config = dict(
    n_layer=16,
    d_model=448,
    n_head=7,
    n_kv_head=7,
    head_dim=64,
    d_mlp=640,
    vocab_size=8192,
    activation='geglu',
    norm='rmsnorm',
    norm_place='peri',
    norm_eps=1e-05,
    positions='rope',
    rope_base=100000.0,
    rope_fraction=1.0,
    qk_norm=False,
    attn_scale=0.125,
    bias='none',
    tie_embeddings=True,
    parallel_block=False,
    extras=['capped logits'],
    init='normal',
    init_std_qkv=0.0146,
    init_std_o=0.00258,
    init_std_up=0.0146,
    init_std_down=0.00216,
    optimizer='cautious_adamw',
    lr=0.000406,
    lr_mult_up=0.835,
    beta1=0.95,
    beta2=0.98,
    lr_head=0.0183,
    grad_clip=1.0,
    warmup_steps=241,
    schedule='wsd',
    decay_fraction=0.918,
    decay_shape='linear',
    final_lr_fraction=0.0,
    batch_tokens=[32768, 65536, 98304],
    seq_len=1024,
    doc_mask=True,
    train_tokens=485400000,
    steps=7657,
    dataset='wikipedia_en',
)
Each number is 500 + 50 x the weight over its row's rms, rounded and kept within 0 to 999. Layers, rows and columns count from 0. Numbers have three digits each. The size before them is the row's rms in percent of the matrix's.

# layer 7 MLP down (transposed), 640x448, rms 0.0195, rows 189-208, columns 336-447
105:544432400458485469418585530433535490419501507527432525529490505442465543455419468467472565556536469536502490555534437442517502582500505475499509422465504540502514538458510468480646382454466572491486468479455541538534501570483557499453436569444415503545543473565449502520533445503533530554603418451527525546509551549536510487534507527448
108:414519487521542536500389484542553523506516493591419555460462450429453461472576402446465520547475494474500527496529602508440493341518483449512531487511520536478489404555502471487500507561541544437422522388440599478584531476509536514537481575500530438599470566462586469424577463417500432444506512500476536467407475552542584503519491523511
104:523406456457566413634547482468482432500594458490545423516491567460470453501493459502587533558507442469412470494565477504497463536371617469416476502524503470464550490414532529498469518500455460488462498400646491523545418484510443527460586518453508471491542496448452462509558537489510503514450495414519537438556521446418514493512448566489
103:537413583575522526480477493518528437503565487432541567498522513562446491471494555431480411496582548483599517505437446540444442461466514404516511486531496554517512503523550437494471608503475536540510516492686477517523521533452516497586472466431493529518462537456527520488531408517530482489521528516501416537436486493476438457529449513561
101:429530463484544456510508493472466525423457496507506487552590551494620519515462553452525501519422603515536478503558528506515536510535671504505480416518482560458521537467524472374462540606532530591425438583429478464455428500494553599521460537434515461521467449472580502449508620408462499534532449519551498518472383576514544477486472535393
100:532459496578484520563503535474565431466452559451465594479582495475583510444460493462542472449458523418499540521448462452550503498446468501456472531483459606532490449460419536534516553452524392504403486458554553475486496409524616434526485499496510484569559514476474438550505484468568504484586491530526547566501549498473610418446470428496
107:471521511493466449543422512517522480472521398550487416546530368584536381534542469526492465443474499591477520495527600471527505477413505592480559458517531571448523518464519464507536486471555454633445426513370483552534485466465504532500578589563505506537519514481513554511541530536508522476508454494475443395448515551538511565524377512542
103:450511504495565542540471535525512481530569497472444429546493451530501531593528401469539420523475531487548504493566473569532450601546472544501548569533466526526466566492500469549422405510508505498509489623408483484520476533448521463452413479474513543625485468422535513502420547485479522546542518544440471431492452470530511595460451506427
097:617499467539502532523475537470529432440515533443519529498490544486503549516500507476547479555455531507421477603470465574505519548598420407568507556555536453473481491410466569438492511373429453513495559406692424501414508465559426466515602468564446509459556518562479545563547476453490545574543472520466455475545529470524391498519548476444
098:412477448486445556461579615513478553350513507460515473452402532509615434577435441416447509433508522495471498482601489444524498466482427480544503557567512631507488470430520548540424466456515415516535442558470461536483494502546590531483520430485459464433453525556482463568499522444529516542464433571481498455527561409528526507473574455472
109:497488466533545470465551536551496569547549511607553462598509446517515460570502556519523458519454537451450530517495514385464457515464494521475506517512557547411430461473504578537539516493553462561500455687405537515499450516492499492526482469466479441556512539469555487450482472489490492476469576485396439564521474554514485451541508522539
103:531560608504471452516502476534518583492488468518457446510474420503520499513471387570496471501485424543508531565437590515484508473461526520466414463491430498543538513512485494596431588440525486484524514429460534491416415515505493618410532409537543506495456501443542513540531421458492428486474592534485503442427521458460550475476541569517
103:562446483446529555439407576399496589506571552490510521462513484511516527411511477435501509523469493461477575525515523559429600544478501487539529544499412475510412511607458447454599513544501489490435548529559528539542454459402487393455473450552464388489486543493437540510464606379532444477510531461529495598448534468438525445528448423610
097:362447533423514493531454510538412473521593460462519475472446471530610540513436427503430479525456493531474490526472559474536473594470516571560518534445520492510517521481468521505476515438497577485498478638342560391465517422512442426558514619530538469431591527430518447442570568511518496459451470494510528448571568494573508498449492503541
099:544462537490419476505531574479518568546537518484548422482455553592450453552538402403499473466472507450467504451397493479410421478471459491570574581534455400594544555506513457410441479544555518540512550517481488541460513541497514585440526526513508488499534439459442461542496470478582400517521475491564547519473506516465441405508548555588
105:413572548471557568497444451523439519307549438607445489505435454579480416490553491477519462521492470493441404499428501444504523411534460548520467559567496431437547585487549435447517406541538512507440429473606493464518523496516480516466579477513585567505455467489475458608520500500559492589430473511439588471527541524565550476498521501473
097:538467451514497501433442530514491565521525451474448534519441531492498490456512554436506474560473457391475468484484486482570562396477469431491508529470434500435457521585528485356588484594498461503547555427553439509592519465512480426469467505545454504571466567466501446518436516485489513474528444443484480531483485506548562416476517553483
107:437515532499577506494540451586466541534531622489489409416602481556663553500434481461593478490521501593544535495540482572467457535429475477485423485572516556525454520596461600537459497581508445451485486447517467461463427519516493488538465477540430417508537467490507420490524532508463463521491392500526510528553550499426499464426562484420
103:564485473444509548454476496582456478481504507520418561443497474519503586506455481485485473500589430475481542462517460584512505520496461539508524552560393468618440497526474540497567574576520495549516522629583437474428517481493478486456481517463527401489450472540505495443500375512453463454484471532447478502481430553409477493509511538554
096:517453583472435566562539515559479533488554542528567595491485489609508471429408489530465521509441535492474536434497492485478507573445414503501544477538486507567466520484442433560489553458445484535450480528541504461435530522421531535516500463508557514532292513506466463379564515513514427460439682471516539532520553467464493542462466553534
# layer 7 MLP gate, 640x448, rms 0.017, rows 190-208, columns 336-447
103:596447471496468447507602522467537550547517510526534562630522485473420454588498558483452445519508575647444528526531541449495481472506519480445572504551476529611474490538568501508401508485469480570452498562555422699480533454569432486505553508530497592564516499582495500477474491491506513581452388526490581399490521475464494493474523458441
095:431500485526453562419554543442458495486449468532466436426478381509508514467533551504501428457518469390409445499477486480527454535415559425518490480476499459496504485474482471588449481561450518479498457460541429434519568412486502461507550540577434516523435517519496573497521483491556557517538455483474538451593487546422521521516499448498
102:495533533506561523502480552549554497488440579473474587405528485524456503532475502426541531509483504450496534374471518477575442518499427438542473494459502467492526453482445602565498538505421372489516476470447452502486422610494453537528464406408542482372498517523451478512522562513564467474522547506586467553535501513488393487526485550557
103:563484476549469517473494563429511549465537506464451462500565507459446554545523564478549369448515521545616539393447485518482483565439382447424453478486564452558432451444478496529485584560452470476494477437395564461597501471475459429551449452565513502524390416506510451522569524479527520551485462540509515547580471461463600505508523568506
095:543541461506516438565565546458457543490545516493440589565527482403494589482400506475499439515494530548549568566532507529515521525512428543538537550532440498527459425500499445470491487521502438478473484463445523446474545422461497488540563550465484556531471517520456517486505505518518507505521535487556443534592527466432437428489466518499
105:496543539517515540470515530493513516446485535541495500547518545428448609528555576558498478473517544439539549485434485479562420532578433495443425527411494457455562547515453464517544535502492439453524541460532542530492523496531442427509530447485671484484495477514507542535522512513512551502438457511617492495484550399513565542513562472469
100:456505511533437533533528450522526542487406486502586444565582371415512507537434553420551475479412519373552502573418510467461454583492450505487412468514484450576447480352501572499500592433598549517501557473442555367383475518528530476478517465458571479443552464571560599379551473501480492451485483497528504453572504424470467489426542470470
096:506534514538573477518552467543411547477595435544539421485459485454627420473430499513539528517444476452516484475508505460445514512529521482554589357458507542499537416475476515508490506526580533519438458528532521477439486544435480613530493518489546444526552655513441510451501507457469456497520566531430528491457448501514559447479424532458
097:391514471485528471452554499504457517582452559512487569433442439494521432475533562474404377459500553518536548507499483432618510507458442457461526503601493468555611529524541459525494563492511457571553476480566529506493441512499490369507532513526497565515556558579505406399553550432514401437425552487450516522568532559431539555455503495509
098:462406489516542547488529455527517547535502565477526502456455457580494523502412542511454449563444517470495516486478551429555442482467511410544522530544541562429554500443380514566474522556456515605543418539551529460482523514510472574527446505498498412457588510548468412437489415518509449501494585463533532545452486531529487540534454481493
113:458553453465589423496596437501449425435506473555532520539412527519502473505501392511460432545486516387517449486447509497425473501568585452523478514435508523519560499596506557594429487559580521497463545495584469486544486480487544561524472545551399549506501488573489466533504499612556473480548533479431522603487566462516517462545440570436
104:512433475504507468578494433405541520444489550401530469532595638522476555522452504561522454565531504353530454478518537497536574476581469470449516450478434461528576546399500536493474464514436458525555503529416536552481507402565472552481512625586399470509539527476572510548516494441494498517452538590457466536477464478480483497576479495419
097:479507515474460535437454457517506460506460443508442550404574478448445478465499482488574423505458498464487544487618465561454544424512492496505482477502500538451484542465502605631541503497522516476492388506561501400532456415505557445387559428566457489445508438527439516548504549601478562409489521558419497530487583478448520349605501502532
100:480511568505529423459561524465461540437496567519484585481563500530557502462416577614488448483501476524525475457504495460509442506478571457500494360463466557540517520481429494527529513559566477511462432485511480523522543527412471522591598528545481516405539485588578519436411455498514543467577544549467473581506454483473637497464460513439
107:525590504437492531593579427396533512468387513501568503457584380482545472473534510490553504524445512524493505457428559437511492517533536453515646404450510467536437494529538416585447458528528500441483464538501392544478535539505557403568533483509509535452450482558444558500434461549608618486450413459545537441497581518508472485544458531535
096:588524550450369472478594560503514343495503541589539539563500511433457556425446482495505571462411493549477559487484449506501449480429535454581522511454522442534544518424592460408493388446613545457503425457666447502490438502593456453472501423512509493510502484514426480535520461570536558453461465458531512545398517451435513379447481432502
096:480638569535489524560503503438462546523480562534415340420499497476512484435478532576506446465473519439483552482538539492474452465530495488416503432476487527505481482577434583453487508608431453518436561637498474530408596445545494541496485500527553502483495543502462551438493569525523429512457477492447430468451497585512519434588509531493
103:516528490487529521526390574490455437432460462472481486579486513534512605483447499531480417581483518494531548557551534507511492435496548573479465559555481475565399516591407421479450506647519440521531455508446514433508547449509548393466537410449588518518551497513483469510484475537468414535364517595468400522480451485493541416522561513546
095:489479541388490438508512523527528421410531437487456499495423484505486535469393517473484466471511470580478572481475476538567566522443430479411510452455555500471516394528420486507525558454536651546494503533560511532542462427459510480562560478543412534397452548539444572457505519539575452561558451565475545482562568488495557524477517528555
# layer 7 MLP up, 640x448, rms 0.0169, rows 190-208, columns 336-447
107:517452507501625538481460390370529467446496577440535484570530499456474497498491548485539565547564492558476444490520500565507527467503510468553445526505494434514440495488513480430518467461435542400522432378513498434567520378551499539582389532429483453528480464505524588528588451465450464539489551466464480559472471577490485547542435479530
103:541521497489456435548511448483559440580545445511484419447510483561472439426501458494615523498571447490515526485516385518567416488386544583422558544489532414446547509465479436610520481552471480530424452478444437515491467454492477492500517556502522477476575594500415521462493612584511478485546450438507520427491626530481469487532459485481
096:449519573517523452446510506467542391426525477591535570496494447528515467519535483437533495552485520526496526501562369485537511452493446523480552505493430509530590506509494620504444476598538449509523475495475553528483374556582515573603519502524443503434407513478432503600543504502550473458530510580523495533484519490526506510424428453558
101:548488453438485519447495503495518521477592486511520565497487523524496510466516437525602514591432523523506507560576501431571552510516472503602574487533488454453399497461555432490433544546594493581431520452500548467516467557499517526565499521442545539582488427529472570554392523503489481514529504481538477527532488517496415499489497521458
095:451504523482478497421454469471456425598448481450490564491564501497521524510421527498502597435587460405514517531508506491567526420451513496561514424457426523482504644402484508485450452559384473623562512464521548510496524552505580516555488559537489526513531573455497580489521532515453490489455498511545554443500623577549517569456577405507
106:451563549511485465550529408535461495494469391476503590512470593587560504513442475532418442488494480493450499575515506508482492444573544520405450570603500470460541518532518395514506509533494436485487385558460482430412475441459521501544371577478406401544509499560526419548453501426524451551466598428486413525393476492570492343479446506469
100:569536434461458469531448535500455489573524501498463436519566505523516467572511518571518524489506506502415516600620584421443446545596508524519572527515499604449542419444462511439519460576467415502573433563429556507469483511504473486467471578526495467540462561535532466499492508451535382517562461553539436500505479451454467497478465487446
094:515477468466480511464541541471440582543479482497474524485484529502587472475462412454424483538534482534555484491544456552557483504515590504474564459531455681532543497586563520514473477537464514361613374499416549430600498485469471575580502518545603501524439459451419470482578533501504402511510423487537557597462502501583535564514499446470
099:432435504508529500402448539496460516461520565567467478542527473423524507579441531571433411504456542450499567503476481452488454490465453510397437440486466496468476498447480557534524626496473460513450492479480490570380508528472518503543533560495476538559439500565391480532373564569497492487493480568541471540682457487547521566464444517526
103:538394398500559452448460529583502588534490509583504529438385568488466460492516524454507434455519527406550413622399584496482525564510480486534536467517476513479446538468415448474559479503565441500565482570500472543513560499689507516475505493514556503513501466481537507525441548560523465541505493545490471450480522586466455515572552545596
105:587523493630525461533423497527458449459508495542486389583519542541544552615516481462488488631539420521503492530499556469524499462494515540567489565448546496456443561523443518456524530563530498525486497543523653510484439470470420567450553583576529464525463500509562472596433494473509492474483631456415544579485500478503540408519511490454
103:550536507479483478522601518489503476487521496514570513469601444475526495489507535541459544384470469364557471449539501524498527530513353517449474402585424390472552547625482563460477465555490459498554528496507579518575534549506412429446511538578567532583558465480416452450591493438479525587567444471433517470473527479433457605570517452462
100:465505515520551569492487518453487526461552413428525418532568569496577520543392494551409540486474616548512521561504475450468493537514359541452518402491392439500451502518501520560449488481508539562491492606456500551591480538484391545491556535466525487463451479574503442459474432518571474418513459574512504603431541470462549502459457571453
100:593553491446578434475551528489512517492515570627521482423493550539519525453425499573618493483464422532418447395526454486380468486547594459480527509460498524540436487524492561516467493470511425441473520526391543481484461542453500516518495562550412356472495451531497401428415437464495460537553499458492499532502511434486524443450539498562
103:551483566544515552467474496506447591407455463448475415474473488504441428510466482479417503476518550443500436506512437415519419454525550508511505499558495483478519409517428564541529463551486464465488594438474451492445494536531577564576466451466502513511497539453580514524453420418537528615475482534524538549507495554554533428466563531389
097:484547529532482446541569440446506494539487491556500483399534571558401434485562536482485456567495509505510477509463439516488485425524472549529584549460501542515447456492506495483467452506461485463446474436531501487499417456526473471582426509543540488443486491511525500432524514553515520581402505620537485476542488465381522464596522512505
106:490551538470605598414570453471519418419521509510468490434557502477485564501420491501602522545514594531506446468569444483462519502434416467395455523507562523507467505527480555537397584616570520497470492478568580479498458588572391484549494514495446507474508402534441508495529452406574484530538429579535525444540470489416559578475494571468
105:419490426523477438490511440539566543479438492477469417454572505596403415520487565471451418369505524449485547483592551542446504511583587521527525558524510544529497496448477547529528512487496458507593511482506515483557498508513477529446458488551506516446484504436559504465539522494459352498554414506530539462502482514470521538535469430499
101:581581456453439441449560538385528468505455516497479451451407487420481452515588556502482490536488495548475555528600484508549574435508447470465457456578506465355467509509508480458539489521565560509588463504399408458560512419492443517451557505448451531552554533522479471534481494558495546536514379472458456450534431468549493534429514447494